Each number is 128 + 32 x the weight over its row's rms, rounded and kept within 0 to 255. Layers, rows and columns count from 0. The size above them is the row's rms in percent of the matrix's.

# layer 10 attention key, 256x256, rms 0.101, rows 102-127, columns 64-127
size [106 104 100  98 106 106 109 107 109 108  99 106 113 105  99 101 107 100 101 103 101 103 103 115 107 106]
[[110 122 123 115 140 124 128 154 126 155 171 171 112 112  95 127 151 141 110 133 140 147 225 122 153 110 143 114 110 103  79 153 168 114 179 112 120 141  53 125 122 140  91 164  92 152 151 156 154  63 157  79 140  56  87 162 128 144 112 136 138 142 134 132]
 [164 152 141 168  86 115 116  59 142  82 130 132 110 122  86 109 174  82 119 110 105 152 165 168 180  92 147  98 160 133 134 147 148 161 156 117  93 130  87  93 123 140  80 191 166 135 167 130 147 112  54 147 104  57 146 115 164 107 109  81 119 145 120  84]
 [151 172 122 171 166 109 129  78 165 186 165  99 119 117  98 115 134 135 153 133  95 116 150  75 137  95 151 169 158 125 169 139 170 113 143 148 121  93 132  49 158 113 102  95  53 129 117  89 147 142 155 148 132  82  83  78 108 128 152 107 141 105  97 218]
 [111  81 161 171 100 114 145 128 120 133 120 161 110  82 118  73 150 163 151 180 131 110 105 149 126 152 173 127 138 126 180 115 129  58 119 149  87  95 141 215 158  97 144 131 132 141 125  96 144 130 109 183 144  89  99 103 125 131 190 147 146  68 195 107]
 [ 99 145 123  57 128 142 148 175 154 145 214 149 107  75 144 154 115 128 149 102 163 125 110  33 166 154 131  85 115 176  94 155  79 105 105 143 144 154 125  66  80 128 155 135  83 111 118 166 136 162 162  81 145 170 159 106  78 131 111 167 102 192  65  88]
 [ 92 133 103 178 125 103  92 127 127 173 162 178 154 111 132 133 121  89 160 167 148 223 112 133 153 128 140 126 104 141 154 107 134 186 208 106 122 161 140 115 147 139 123  82  77 113  74  65 142 126 157 116  88 118 133 131 144 117 192 102 119 152 136 107]
 [ 66 107 204 166 120 181 115 104  94 120 116  72 140 114 145 109 113 112 143  90 101 143 153 118  69 160 150 141 155 128 160 151 145 141 154 140  98 159 114  87 116  43  95 137 133 130 144 144 117 174 167 111 168 160 145 146 105 128 120 146 156 110 137 109]
 [ 84  89  71 128  87 141 122 165  57 105 174 168 146 131  87 139 172 102 160 164 139 126 173 139 113 111 114 130 128 117 135 173 176 131  94 125 115 121 105 134 107 100  56 149 100 151 138 146 137  92 131  87 147 129 126 143  73 106  86 132 154  98 162 132]
 [101 133  94 111 150 166  84  62 127  91 163 139 154 125 149  83 178 105  80 175 124 153 175  86 105 154 139 123 111 165 150  70 139 115 134 169  98  86 126 160 102 140 129 131 133 100 118 105 113  95 111  74 129 249 142 181 153 165 111 140  95 166 151 112]
 [146 137  88 125 107 141  54  82 119 115 141 164 207 107  93 137 116 107 132 152 148 142 176 168 164 160 103  73 105  91 136 156 173 105 111 134 201 168  86 117  98  94 116 105 176  99 178  88  65 117  69 147 105 135 131 167 136  98 129 111 110  92 118 150]
 [151 159 158  76 194 103 129 140 115 153 109 139 154 163 148 147 103 147 148  84  75 134 158 124 138 158 124 116 191 132 175  98 172  94 170 114 120 125 139 128  88  84 114  56 124 135  91  84 158 168 173 182 104 129 150 129 129 141 164 194 114  72 101 151]
 [ 80 165 182  87 150 133 123 157 133  97 197 198 124 148 134 164 149 147 162 127  96 157 139 144 151 107 142 163 178 161 139 126 139  80 108 168 125 186 139 137 113 152  99 141 101  67  33 145 122 136 136 140 151 100 154 125 170 145 132  81  58 125 156  48]
 [146 163 104 134  83  61 113  85 166 126 157 112 164 110 137 161 107 117 133 186 123 119 113 122 149  76 141 195 158 163  83 105  98  76 138 185 156 141  99 148 100 147  55 132 154 162 151 139 141  59 124 207  80 124 108 152 153 130 136 139 135 144  69  90]
 [110 119 161 123 140 151 152 139 136  87 162 130 142 185 192  81 152 139 110 121 140 154  85 140 131 146 133 224 155 111  96  92 188 161 119 136  99  94 121 134 152 176 149 186 124 143 178 170 145  96 132 119 140 134 105 130 148 191 112 170 141 162 206 169]
 [144  84 110 136 143 126 136 153 142  79 104  82 135 150  99 133 177 158 169 135 122 116 150 162  94 135  64 113  84 177 164 107 107 121 150 175 105 127 132 165 137  90 115 140  97 120 168 127 153 104 124 162 102 157 130 107  43  99 139 167 158 141  67 145]
 [157 145 150  72 104 163 164 143 107  95  97 145 165 133 180 165  85 109 171 111 116  86 138 140 111 161 213 173 116  67 112 161  94 126 149 128  74  95  73 176 143 145  88 103 139 130  87 119 200 193 160 167  28 151 158  91 155 154 150 135 115 120 139 122]
 [150 132 171 152 168 131 151  89 123 132 153 180  99 108 156 168 131 114  69 199  66 140 104 112 119 207 108 166 119 181 182 101 128 149 119 106 154 144 114 126  73 141 114  63 132 119 191 111 178 115 131 113 102 116  78 161 162 118 124 106 173 115 157 133]
 [191  98 119 149  87 176 131 159 206 137  80 108 108  95 185 137 157 146 110 199 162 111 141  91 147 202 179 130 104 145 214  87 171 126 193 158 145 114 152  85 119 114 123  78 209 116 111 132 143 143 138 170 141 171 136 116 133 159 148  80 186 123 112 128]
 [199 110  86 102 162 132 131 142 139 165 126 152 141 122 141 210 143 107 123 152 151 118 116 136 130  85 127 154 120 201 103 168 145 134 150 110 174 117 119 134 122 178  42 163 128 106 121 127 111 171 201  70 134 134  99  98 161 139 134 126 124 100 143 141]
 [149  68 126 126 149 173 117 174 135  93 126 136  67 120 162 151 118 179 102 123 156 181 106  94 102 176  71 118 161 124 121 130 106 127 130 131  86 140  74  92 127 104 139 152 166 149 126 132 137 110 113  76 188 192 127 115 134 154 130 165 102  95 157 110]
 [103 115 159 132 149 160 144 170 149 168 119 138  90  96 138 155 138 127 129 125 150 143 146 152 115  92 164 153 152 160 137 117 154 175 144 122 138  94 181  97 151 140  99  58 123  91 100 143 109 149 129 156  88 113 133 164 170 128 100 109 165 108 160 135]
 [ 90 148 185 136  98 122 129  70 102 129  47  82 115 180 195 120 158 151 166 124 150 116 129 141 172 184 185 181 123 110 146 110 117 111 167 187 112 121 115 146 102 120 156 127  68 108 117 172 123 187 152 203 121 135  91 146  97 109 110  75  84 204 124 132]
 [113 113 173 128 140 111 161  94 118 171 110 185 144 188 134 112  91  81 115 130 148 136 139  94 122 172 142 137 142 162 173 136 131  92 161 106 183 140 104  99  57  98 161 121 125 141 141  79 142 136  73 139  94  82 105 114 111  92 148  74 148 125 151 130]
 [169 125 117 133 159 101 124 183  93 134 122 172  91 132 163 151 113 115 119 164 140 124 133 137 128 118 172 133  95 141 138  93 104  79 111 169 151 137  64 165 133 103 117 119 142 189 160 143 102 190  85 119  68 156  73  95 206 168 125 185 106 141 153 205]
 [104 139  75 136  72 145 116  80  95 140 106 140 108 134 185 125 151 137 157 100  77 120 104 163 181  53  71 116 133 132 123 180  97 143 175 136 106 132 125  66 136 130 118 173 130  97 130 125 147 135  88 108 182  97 145 150 178 135 179 128 101  99 150 137]
 [166 133  67 150  63  88 142 146 129 111 153 160 103 166 161 157 108 168 112  91 149  93  92 118 131 213 154  47  98  77 119 138  76  93 120 124 105 171 136 115 161  89  94 117 113 134 116 103 128 126 165 186 160  92 124 188 134 118 140 142 108 130 119  94]]
# layer 10 attention query, 256x256, rms 0.102, rows 103-127, columns 64-127
size [107 101 104 110 106 109 109 105 103  99 107 114 106 104 106 110 105 108 103 108 101 103 104 108 111]
[[180  38 132 108 150 170 101 156 111 219 101 123  67 146 164 126 150 132 176 120  74 114 201 136 131 119  89 137 138  69 127 106 139 195 122 115 115  92  75  91 149 121  98 149 126 180 163 166 155 184  97 117  95 165 118 157 117 117 169 129 166 135 152 135]
 [ 91 133  85 130  93 117 158 128 124 148 149 120 149  58 107 170 137 131 162 140 126 187  89 144 144 114  96 136 159 134 163 102 151 117 144  71 219  31 143 131 155 107 124 142 216 128  74 156 145 179 113 100 156 121 156 130 114 105 118 100 203 129  85  81]
 [112 102 193 214 117 134 145 102 100 105 151 137  97 109 169 129  63 122 110 127 122 151  92 172 136 136 132  91  83  92 147 160 120 127  51 145  99  40  72  92 151 167 146 207 142 108 163 135 145 137 112 119 176 138  93 157  90 115 130 122 159  55 132  89]
 [111 136 174  79 143 100 161 131 118 167 126 107 136 100  79 186  71 133 150 113 124 131 121  72 125 134 121 136  34 109 121 101 143 168 110  63 159 125 141 174  61 134  92 100 152 115  82 163 114 122 170  80 129 144 167 208 127 150 113 175 127 131 157 101]
 [103 131 152 184  74 165 179 100 145 197 180 157  64 112 137  88 188 142 138 132  84  70 127 110  77 119 119 162 139 203 172  82 150 118 123 150  40  95 121 122 188  69 128 141  83 123 127 139 165 120 191 174 138 157 128 212 108 111 141 135 108 141 108 109]
 [131 175 152 137 141 165 133 176 180 109 144  95 118 112  91 109 128 128 142 171 155 123 138 120 104 101  84 126 108 123 124 116  77  59 125 127 202 131 127 133 108  84  72 166 128  97  94 106 151 179 166  93  95  99 149 171 110  63  79 102 147 144 145 158]
 [116 132 147 122  77 192 111 136 103 157 135 150  44 182 102 154 149 132 142 112 129 191 137 124  75 124 121  96 152 146 196 154 144  93 163  80 156 152  83  93 101 113  73 152 101 169 107 139 164 107 117  90 171 109 110 139 107 142 143 166 100  78 179 204]
 [115 164  62 101 157 128 117  53 111 100 108 123 144 178 127 115 129  83  94  86  75 127 136  75 133 109 135 157 117 113 167 108 171 113 108 138  98 148 112 131 120 193 107 112 149 114  86  96 144 160 128 156 131 151 137 158 147 114 173 103 172 121  78 182]
 [173 102 199 144 197 114 108 116 101 193  83 130  97 147 117 159 101  80 102 134  74 159  86 182 108 133  90 169 128 101 100 102 186 135 140  56 178 156 120 124 131 111 134 155 134 105 132 165 163 119 142 241 118 166 101 149 168 146 153  91  83 158 128 108]
 [110  94  97 156 113  38 143 133 121 129 131 120 134 121 123 140 130 167 136 118 178 138 120 124  99 173  56 105 153 105  96 158 164 180 124 103 124  68 185 179 142  86 103  90 141 184 177  97 153 102 126 183 135 139 227 195 128  85 136 118 133 146 122 167]
 [ 57 115 221  93 130 155 183 157  84 109 108 124 150 135 153 170  98 179 189 188 154  91 140  79 105  91 114 126 133 160 141 144 156 214 148 134  79 140  91 165 231 101 120 143 122 102 128  93 164 161 189  86 138 159 115 149 122 139 139 110 120 111 150 115]
 [174 102 154  66 136  84  93 145 113 177 108 173 172 100 171 174 154 101 195 199  81 123 175 129 148 122  93  81 136 100 150 128 149 114 133 109 128 131 167 153 120 134  77 136 126 160 123 115 209 129 164 127 152  91  82 138 114 147 197 128 158 142 160 109]
 [187 138  84 106 166 149 127 147 112 147 214 121 103 143 212  81 117 160  90 102 196 166 131 144 116 164 108 173  74  67 121 174  88 131 119 188 148 125 100  71 138  94 171  93 152 158 104 156 140 136 183 113 147 101 119 158 185 144 131 136 139 138 146 169]
 [133 131 115  59 193 104  99 123 144  96  41 128 133 207 105 128 117 110 152 115 130 144 105 129  71 204 108 134 150  98 201 101 161 108  93 173 101 139 100 197 112 154 192 160 109 130  93  81 107 109 100 153 137 151 101 163  49 105 113 123 113 118 126 103]
 [116 174 159 146  98 134 151 119 150 188  90 111  65 176 159 131 129 130  89 104 166 162  86  86 128 134 128 136 137 114 168 132 139 108  92  94 101  91  11 154 139 173 138  93 102 167  60 108 119 108  93 115 108 139 137 140 135 106 137 136 121 134 158 113]
 [101 133 125 159 140  99 138  99  97 133 131 118  75 103 141 190 113 114  75 143  98 122 152 126 143 183 143  84  96 129 141  76 130 122 138 151 181 155 162 144 139 132 139  75 111 147 175 113 189 125 108 137 127 150  82 139 175 196 149  89 166 104 129 128]
 [ 81  74  99  93  96 144  55 151 141 117 166 101 108 114 165 137 111 137  80 151 175 104 152  75 176 106 190 147 155 127 176 152 224 154 158 145 139 170 180 125 135 140 112 139 145 135 166 176 118 131 138 186  70 132 163 125 114 105 139 145 144 139 140  74]
 [131 126 144 124 122  98  65 173 107 108 168 199 139  98 146 107 150 136 131 149  76 120 113 151 145 136 176 104 145 148  76 177 147 133 173 133 114  79  93 123 137 155 109 132 128 112  85  92 101 144 126 117 122 102 115 152 199 140 103 127 110 100 104 192]
 [130 130 154 101 102  97 141 113 102  82 124  99 109 178 130 134 110 103 163 156 192 108  77  91 144 107  31 105 156 117 106 118  90  97 170 188 112 103 129 130 129  97 143 103 114 151 122 114  96  76  59 135 103 205 119 129  66 149 170 157  55 114 131 135]
 [127  95 102  96 100 172 135  85 173 156 123 144 108 137 111 162  63 155  96 133 129  96  46  97  84 131 198 130 112 107  64  78  85 153 112 160 120 150 174  86 134 119 172 141 135  90 140 138 117 130 209 133 152 113 163 160 113 121 134  77 185 106 115 123]
 [163  95 134  83 154 170  48  71 129 167 137 171 102 146 127 138 149 153 164 119 165  92 127  94 149 142 149 138 124 117 108 176  43  80 113 175  84 129 143 197 110  79 123 107 116  98 157 112 117 129 178  75 170 157 187 149 115  99 155  94 122 168 110  83]
 [134 120 100 107  89 111 132 123 131 144  79 200 112  91  99 140 160 117 125 118 112 132 138 161 171 175  76 150 148 143 114 125 128 155 115  72  80  91 111 105  98  96 149 110 169 192 177 124 141 135  91 130 127 187 176 111 129 160 155  82 126 127 143 103]
 [138 181 148 159 102  75 139 124 105  86 124  98 137 124 177 128 171 114 179 124 124  98  87  99 133 118 113 116  96 123 169 133  93  39 145 154 184 163 119 166  84 155 109  95 101 146 126 166 141 159  97 161  86 160 151  61 172 130 152 100 146  96 107 101]
 [ 75 143  88 159 143 149 150  51 140 111 128  70 108 144 128 210 154 145 175 121 123 146 118  90 139  67 135  90 188 171 104 131 146 132 104 118 132  95 146 104 160 153  42 154 130  99 110 108  88 135  97 156 138  69 117 165 103  96 142 150 169 154 144 223]
 [147 164  58 158 180 158 151 136 107 140 108 161 103 111 136 104  84 121 117  70 187  81  94 139 136 126 168  92 121 122 130 124 101 148 132 150 154 171  84 109 144 158 173 155 126 122 200 106 131 127 137 140 108 134 109 103 120  59 115 141 112 140 138  90]]
# layer 10 attention value, 256x256, rms 0.128, rows 0-26, columns 64-127
size [ 93  87  85  81  88  92  87  91  84  86  93  86  85  77  91  80  90  92  90  84  87  93  85  82  80  88  85]
[[108 145 146 139 106 153 104 116 200 126 201 135 214  95  70 124 176 145 125  72 139 138 127 123  82 136 144 121 148 136 137 125 151 147 126 202 112 140 135 179 142 108 158  64  72 123 144 104  98 130 130  82 112  86 162 101 120 147 162 111 140 137 147 155]
 [127 174 122  74 146 179 144  81 130  70 135  68 136  72 134  78 142 123 162 154 145  97  53 160 148 122  83 119 158 114 139 156  94 160 135 129 158  61 149  37  90 150 191 157 214 142 172  84 108  70 161 161 146  65 118 180 164 128 108 153 138  80 146 176]
 [102 159 148 164 128  78 124 153 107  97 159 214 134 200 142 118 106  80 136  69 158 166 158 155 146 106 152 151  68 135 128 117 162 196 121 125 219 158 109 137 112 152 111 116 127 143 121 102 185 107 164 128 142 114 178  78 111 110 174 162 121 146  77  95]
 [119 107  73  96 145 100 160  58 160  94 110 121 124 120 204  97 183 121 124 153 120  43  92 137 144 162 125  78 100 123 112 135 175 150 131  55 134 142 137  94  71 148 125 124 127 189 143 165 143 155 137 185 137  87  70 144 111 119 132 117 107 179  55 101]
 [129 101 101 138 107  99 141  99 125 152 157 161 135  84 186 106 155 137 100 106  75  97 158 140 149 123 125 130 208 178 174  54 115  81  97 100 155 142 108 148 214  94 119 111 123 129  96 137 126 148 175 123 103 129 121 108 155  89 132 190 131 127 188 113]
 [ 91 158 144 145 123 130 106 158  77  45 112 168 129 175  98 123 130 166 119 129 155 110 119 101 175  99 164 130 102 105 120  84 163 120 182 135  73  98 136 112  64 152  72 149  83 124 146 140 143 139 112 134 127 164  72 107  48 153  98 105 129 183 159 148]
 [117 115 128  70 136  86 134 129 132  79 148 108 127 126 119 169 145 137  84 126 141 177 129  93 164 125 166  82 140  99 132 129 176 106 121  62 138  84 152  52 130 167 134 101 122 102  71 127 108 162 136 110 119  91 151 118 128 161 130  84  86 162 105 156]
 [169 105 120 143 140 135 124 179 133 130 102  89 142  91 158 136  83 170  78 197 165 164 116 131 143 118 130 106  51 135 117  87 128 208 118  91 150 116 131  63 172 151  80 113 157 110  95  81  99  97 155 169 149 129 117 165 102  55 177 118  76  94 164 107]
 [136  87 145 144 142 107 126 168 126 105 166 105 142 123 106  94 122 140 112 128 149 116 153 168  89 159 163 137 124 163 133 130 105  71 131  74  88 167  87 186 100 144  95 121 107 119 147 232 155 124  79  85 158 111 173 144 144 151 140 156 112 147 129 175]
 [137  89 120  91 101 152 136 133  83  85 170 168  87  69 164 135 130 138  96 141 149 167 105 151 166 147 121  69 122 136 170 142 150  77 129 154 180  81 170 168 116 128 141 154 111 157 137  73 163 169  69 154  71 161 133 184 120 149 118 136 117 112 118 128]
 [198 184  77 131 148 142 153 169 106 188 101 175 101 137 178 118 164 126 133 121 137  93 127 165  73 110 130 154 179 209 119 180 131 118  88 108 133 101 156 172 144 127 130 125 141 119 157 155 180 149 144 163 151  92 141 131  85 138  77 133 123 118 106 176]
 [134 127 128 141 105 135 145 191 156 114 177 143 108 213 148 125 153  98 119 179 125 175 154 164 155  64 130 119  92 157 136 157 168 138 115 151  97 144  97 111 114  81 129 129 129 131 124 153 187  61 105 135  85 132 145 110 142 111 130  94 100  77 128  99]
 [151 135 105 177  88 155 136 137  44 107 186 113 144 109  81 179 165 137 149 194 155 194 166 125 135 140 109 110  75 154 140 180 116 116 116 152 116 111 107 175 152 145  95 161 128 132 118 159 178 156 155 139 113  99 132 130 123 102 206 108 110 130 122 137]
 [104 222 130 105  96 116 178 170 135 162 115 113 156  94 140 126 103 132 105 157  94 193 129  70 144 175 180 102 182 172  91 127 138 151 144 182 113 101 102 158 136 150 138  87 131  78 110 145 172  99 151 147 135 103  93 133 139  98  81  73 140 135 111  70]
 [125  87 117  87 115  94 119 124 193 118 169 142 148 172 156  87 113 142 118  89 164  90 169  60 103 167  82 143 141 130  68  96 167 161 103 101 190 115  92 115 113 133 140 158 179 132 129 179 138 152 122  59 162 117  90  60 107 125 104 113 116 137 130  98]
 [116 126 135 118 135  75 119  88 159 155 156  62  99 115 102  45 103 126 126 130 136 132 132 119 111 207 148 102  81 167 119  61 165 174 149 134  92 158 169  90 115 132 124  66  88 115 145 136 113 125 103  97  49 114 177 129 120 119 159 120 141 105 177 142]
 [180 100  91 129 122 136 127 140 141  61 150  76 126 121 175 176 107 183 140  90 167 164 102 103 187 124 107  86 100 129 126 146 146 168 139 154 155 122 145  92 136 160 137 121 125 153 107 182 114 171  85 143 151 119 144 154 124 168  89  62 135 161 104 174]
 [120 191  60 159  69 113 120 107 115  60 174 173 135 107  75  66  93 105  61  89  79 117 141 158  77 167 135 122 147 129  91 120 128 149 176 125 128 117 140 183 134 131 165 133 113 117 139 125 139  87 112 100 169 133 155 118 134 111 110 104 153 116 139  97]
 [ 84 110 153 152 121 146 115 155 135 120 168 114 112 128 186 133 111 100 183 170 183 131 197 111 148 113 101 138  85 167 102 136 140 104 122 148 125 154 118  93  78 133 169 100 139  93 149  70 119 100  99  91 120 132 109  95 185 125 145  90 129 118  81 156]
 [158  85  97  97  73 132 107 156 115 154 161 152 147 124 113 110 150 172 139 167  84 146 114 129 105 138 130 123 179 120 125 104 142  78 151 113  95 122 121 140 140  50 106 129 122 154 175 116  54 152 122 127 145 178 160 137  88  97 145 125  60 144 124 118]
 [154 108 105  92 108 172 156 130 131 128  94  75  62 166 156 125 153  75 126 149 166 107  57  98 137 109 137 124 111 146 148 128 150  92 134 125 149 166 162  88 195 128  66 155 103 165  50 154 147 125 102 178 115 135 123 151 182 117  97 134 105 117 140 207]
 [114  88 136 182  86  99 114 183 133 114 113 151 133 128 127 141 151 151 114  66 128 162 135 115 143 125 109  80 143 139 207 153 144 162 145 122 177 160 164 185 109 112 108 124 133 145 108 115 147  97 131 124 182 114 116 103 146 138 136 118 124 123 162 128]
 [165 136 115  93 152 159 142 154 106 122 131 105  95 150 101 104 111 115 183 113 130 125 124  74 114  89 152 194 164  85  88 146 122  97 147 176 133 149  89  41 142  93 163 106 135 112 137 195 151 152 154 116 119  95  97  62 111 124  92 126 111 101 152 172]
 [140 175 119 102 141 155 100 176 114 115 106 115 108 145 196 156  56 196  95 165 145 144 128 188 122 123 167 153 161  92 128  59 105 102  98 103 107 134  84 145 117 147 153 138 131 115 145 107  83  77 180 176  62 148 137 147 102 136 122 151  74  95 133 120]
 [145 120 162  87  92 133 189  95 126 110 127 183  71 143 170 126 143 145  95 158 105 103 124 111 110 121 143 124 154 154 172 133 107  99 187  59 133  91 103 107 139 184 145 109 138 160 158 105 125 142 113 158 116 165 150 106 181  82 108 169 124 136 140  46]
 [202  90  81  85 104 129 139 167 116 110 162 107 111 100 138  75 136 123 141 139 125 128 175 157 138 174 173  53 153 173 121 144 110 199 122 153 145 136 104 132  85 151 134 114 148 135 162 137 127 137 113  80 126 184 143 124 122 141  96 138  58 133 127 155]
 [ 57 103 101 102 117 125 150 103  90 164 122 156  91 138 152  72  95 133  97 149 145  95 139 115  80 160 177  92 128 118 119 149 159 174 116 151 154 158 138 110 156  77 169 129 160 148 231 114 111 174 103  96 170 145 108 166 134 108 123 151 128 154 102 145]]
# layer 10 attention output (transposed), 256x256, rms 0.112, rows 0-26, columns 64-127
size [ 94  86  90  84  91  91  87  92  84  95  97  90  93  79  90  82  91  95  90  90  93  95  90  86  82  89  88]
[[139  62 162  75 120 165 102  85  76 187 119  98 130 144 145  62 107 119 113 139 111 116 171 141 151 122 121 156  84 183 183 150 136 128 105  76  75 104 121 100 110 151 136  91 110 160 157 153 117 148 170 151 152 108 148 118 106 123 103 112 141 151 123 100]
 [109 100 139 174 126 168 154 169  85 115 100 141 212 126 162 100 117 133  89 126 178  52 160 114 146  99 173 113  78  95 143 150 109 174  77 152 146 137  95 139 102  58  60 134 155 142 139 129 144 145 140 119  98 159 103 159 122  90 178 113  95 208 128 117]
 [ 97 132 110 161  67 148 157 158 194 156 151  82 170 141 110 197  79 121 168 165 121 144  62 112 125 151 103 118 165 172 171  95 117 106 116 115 110 163  91 142  95  98 118 111  94 131 166 104 124  90 104 144 131 148 108  96 128 142 125 148 103 111 133 150]
 [112 143 107 194 115 121 146 163  95 192 183 128 103 146 113 176 119 129 176  97 132 120 153 212 138 136 122 147  95 123 141 135 126 111  84 121 162  91 115 161 134 148 134 124 174 147 135 183 183  50 149  93 119 110 135 127 113 135  95 105  92 129 167 131]
 [133 115 116 106 120  85 104 138 177 107 148 144 139 117 153 172 104 144 129  86 137  56 110 163  86 136  56  83 120 117 173 104 170 178 136 135 122 138 154 117 164 174 223  79  85 121 127 136 142  85 126 105 129 132  97 141 143  91 147 141 174 125 123 115]
 [181  83 125  88  96 218  88 151  95 180 153 120  63 148 118 119 143  81 168 116  97 143 155  89 174 111 138 168 100 137 172 186 166 105  91 132  68 113 140 155  95 138  68  52 129 146  68 183 144 196 104  89 122  90 171 100 122 164 109 104 156 140 161  99]
 [176 156 103 160  90 123 114 131  97 164 152 135 143 104 168 142 141  92 156 173 135 125 141  78 131 188 113 134  87 165 111 137 117 123  86 173  98 117 104 149 115  70 137 121 147 161 163  69 128 175 100 138 177 175 133 151 135 134 135 177 143  95 133 105]
 [119 147  73 201 150 191 119 115 121  80 148 208  82 167 117 156 112 150  70 126  37 101 195  38 113 189 123 121  92 154  96 136 105  74  75 114 141 102 131  83 137 151 149 133 147 146 127 159 126 101 138 100 133 155  94 174  92 131 109 159 103 165 145 148]
 [ 81  87 107  96  79 164 115  46 139 172 147 135  90 182 136 111 160 113 129 164 142 137 144 115 149 109 114 131 123 143 113 112 151 121 168 103  47 152 162 118 140 118 117 109 129 128 160 132  77 156 122  67 127 169 126 137 135 147 121 169 171 153 100 100]
 [113 125 169 157 147 138 126 101 158 115  96 121 116 111  90 137 107  72 159 125 138 167 148  91 107 112 164 151 136 105 116 172 142 152 170 158 185 158 111 107 101 170 105 181 100 103 127 101 156 146 122 133 148 121 158 116 124 118 147 108 119 123  77 124]
 [ 95 143 172  75 188 145 122 188 206 147 163 114 145 168  89 105 102 139 116  45 123 158 153 158  58 141 139 110 132 164 100 175 123 153 189 168 204  73  87 100  95 130 130  95 166 112 174  84 149 115 137  80  96 101 181 191  86 128  97  87 168 111 121  93]
 [130 181 108  52 112 173 111 110 134 124 132 113  87 100 156 140 159 129 109 136 141 149 155 147  96 127 135  53 142 153 135  76  82 122 106  66  59 154  93  95 125 102 142 118 109 119 118 118  54 129 126 101 198 135 154 129  98 152 145 141 140 130 136 147]
 [121 106 153 122 174  79  62 164 143 121 123 156 101 102 110 102 145 148 175 125  71  97  84 174  86 157 122 102 128 166 146  67  99 170 127 111 119 135 113 110  92 106 185 167  83 164 113  94 140 115  89 129 130 121 152  93 142  81 128 129 157 115 126 134]
 [133 128 126  94 119 117 182 161 159 160 136 111  39 129 115 103  80 198  84 156 117 126 178 141 153  96  90  92 116  45 116 150 104 149 200 123  41 108 119 105 132  96 158 119 135  86 126 139 146  82 162 147 138  97 150 117 129 149 157  98 157 105 158 181]
 [144 166 171 155  95 118 117 126  87 176 182 114 156 115  89 144  79 102 107 128 123 142  89 103 130 155 146 196 153  87 108 111  72 191 116 143 123 146 114 126 164 165 131 121 140 118 117 125  72 139 129 136 125  71 154 141 195 127 120 163  93 102 105  83]
 [ 99 192 162 130 103 126  78 109  86 165 100 117 112 142 142 175 152  56 123 147 115  91  72 138 175  93 142 180 128 117  97 125 116 149 102 139 147 100  87 151 153 123  81 189 167 123  83 149 139 176 184 163 179 100  84 133 203  62 163 130 148 144 104 168]
 [191 178 127 121 180 180 162 160 112 123  60  82 151 145  92  92 169 165 127 182 131 112 149  98 126 137 108 142  73 112  73 113 100 114 119 154 105 150 133 122 100 119  63 178 175 164 106 142 130  97  95 112 134  97 157 110 103  97 119 134 131 137 161 111]
 [111  61 158  83 129 137 131 107 129 116 139 132 154 139  46 145 114 150  93 169 119 132 142 113 152  55 136 172 149 168 153 136 141 152  88  93 118  89 138 150 135  81 166 168 106 150 117  84 124  63 159  96 186  91  81 172 113 154 172 110 136 121 117 139]
 [137 159 188  89 125 160 110  75 126 142 104 133 174 155 106 131 108 146 130 106 117 157 125  98 147 126 103 158 139 124 115 156 128 201 139 132 150 140 179 141 155 111  91 105 108 128 103 153  98 150  96 100 121 131 154 185 156 124 113 121 147 135 144 177]
 [ 73 155 164 142 189 124 142 116  81 115 131 166  83 188 119 134 107 115  93 105 105 204 123 151 136 122 126 149 133 117 101 128 178 136 135 145 124 107 113 168  85 182 164  86  63 172  90 167 134 132 152  90  92  73 140 163 146 119 128 165 133 178 158 109]
 [180 174 174 104 165  78  83 179 118 100 101 190 112 158 120 149 129 139 179  78 163 116 116 157  81 158 106  92 136 128  43  61 116 151 137 162 170 122 134 142 126  85  97  87 133 135  82 119 151 143 149 124 139  96 165 164  61 159  79 127 124 111 152 113]
 [ 64 141 128 160 181 210 130 125  96 140 169 117 127  83  83 174 147 141 220 133 104  92  83 124 100 126 174 169  92 117 165  91 133 106 108  86 156 126 109  43  73 106 117  62 102 105 150 136 115 160 139 105 116 128 124 183 172 130 144 121 166  95 106 107]
 [128  87 135 135 141 102 110 146  97 190 187 127 100  66 181  93 174 136 103 174 255 149 123  78 112 131  48 172  72 110 142 132 118 114 129 114 140 125  96 111  75  89  97 167 136 117 144 151 194  71 103 176 130 137 185 149  93 202 151 124 144 155 170 155]
 [155  99 150 120 135 112 134 140 145 131 121 133  81 204 147 142 158  94 158 124  89 154 110 131 150 151 109 172 140 180 111 141 210 112 141 114 103 110 139 115 207 161 116  98 105 151 192 108 144 172 127 162 151 123 151  95 105 141 106 125 148 131 139  99]
 [ 65 160 133 114 123  76 107 131 100 153 138  82 143 173 163  42 122 107 139 105 171 113 160 136 157 135  90 140 154 164 141 110 144 115 125 108 125 130 133 122  94  72 125 148 150 142 114 144 136  66 118  93 152 112 139  77 173  83  80 151 161  68 176 145]
 [155 162 128 125 143 147 125  95 169 136 134 154 137 159 168 145  65 101 174 129 113 165 153 113  86  64  87 154 115 118 143 158 127 135 124 106  91 119  99 104 131  88 134 171 143  98 104 101 134 130 118 131 149 119 176 139  93 150  95 127 153 114 154  96]
 [168  87 233  90 142 174 109 165 169 158 135 166 147  59 140 120 102 131 104 158 109 123 174 129 166 121  85 148 133 146  83 148  53 188 121 107 170 125 145 153 159  91 134  40 142  95 125  97 136  90 111 140 132 140 187 128  81 160 130 171 179 167 141 148]]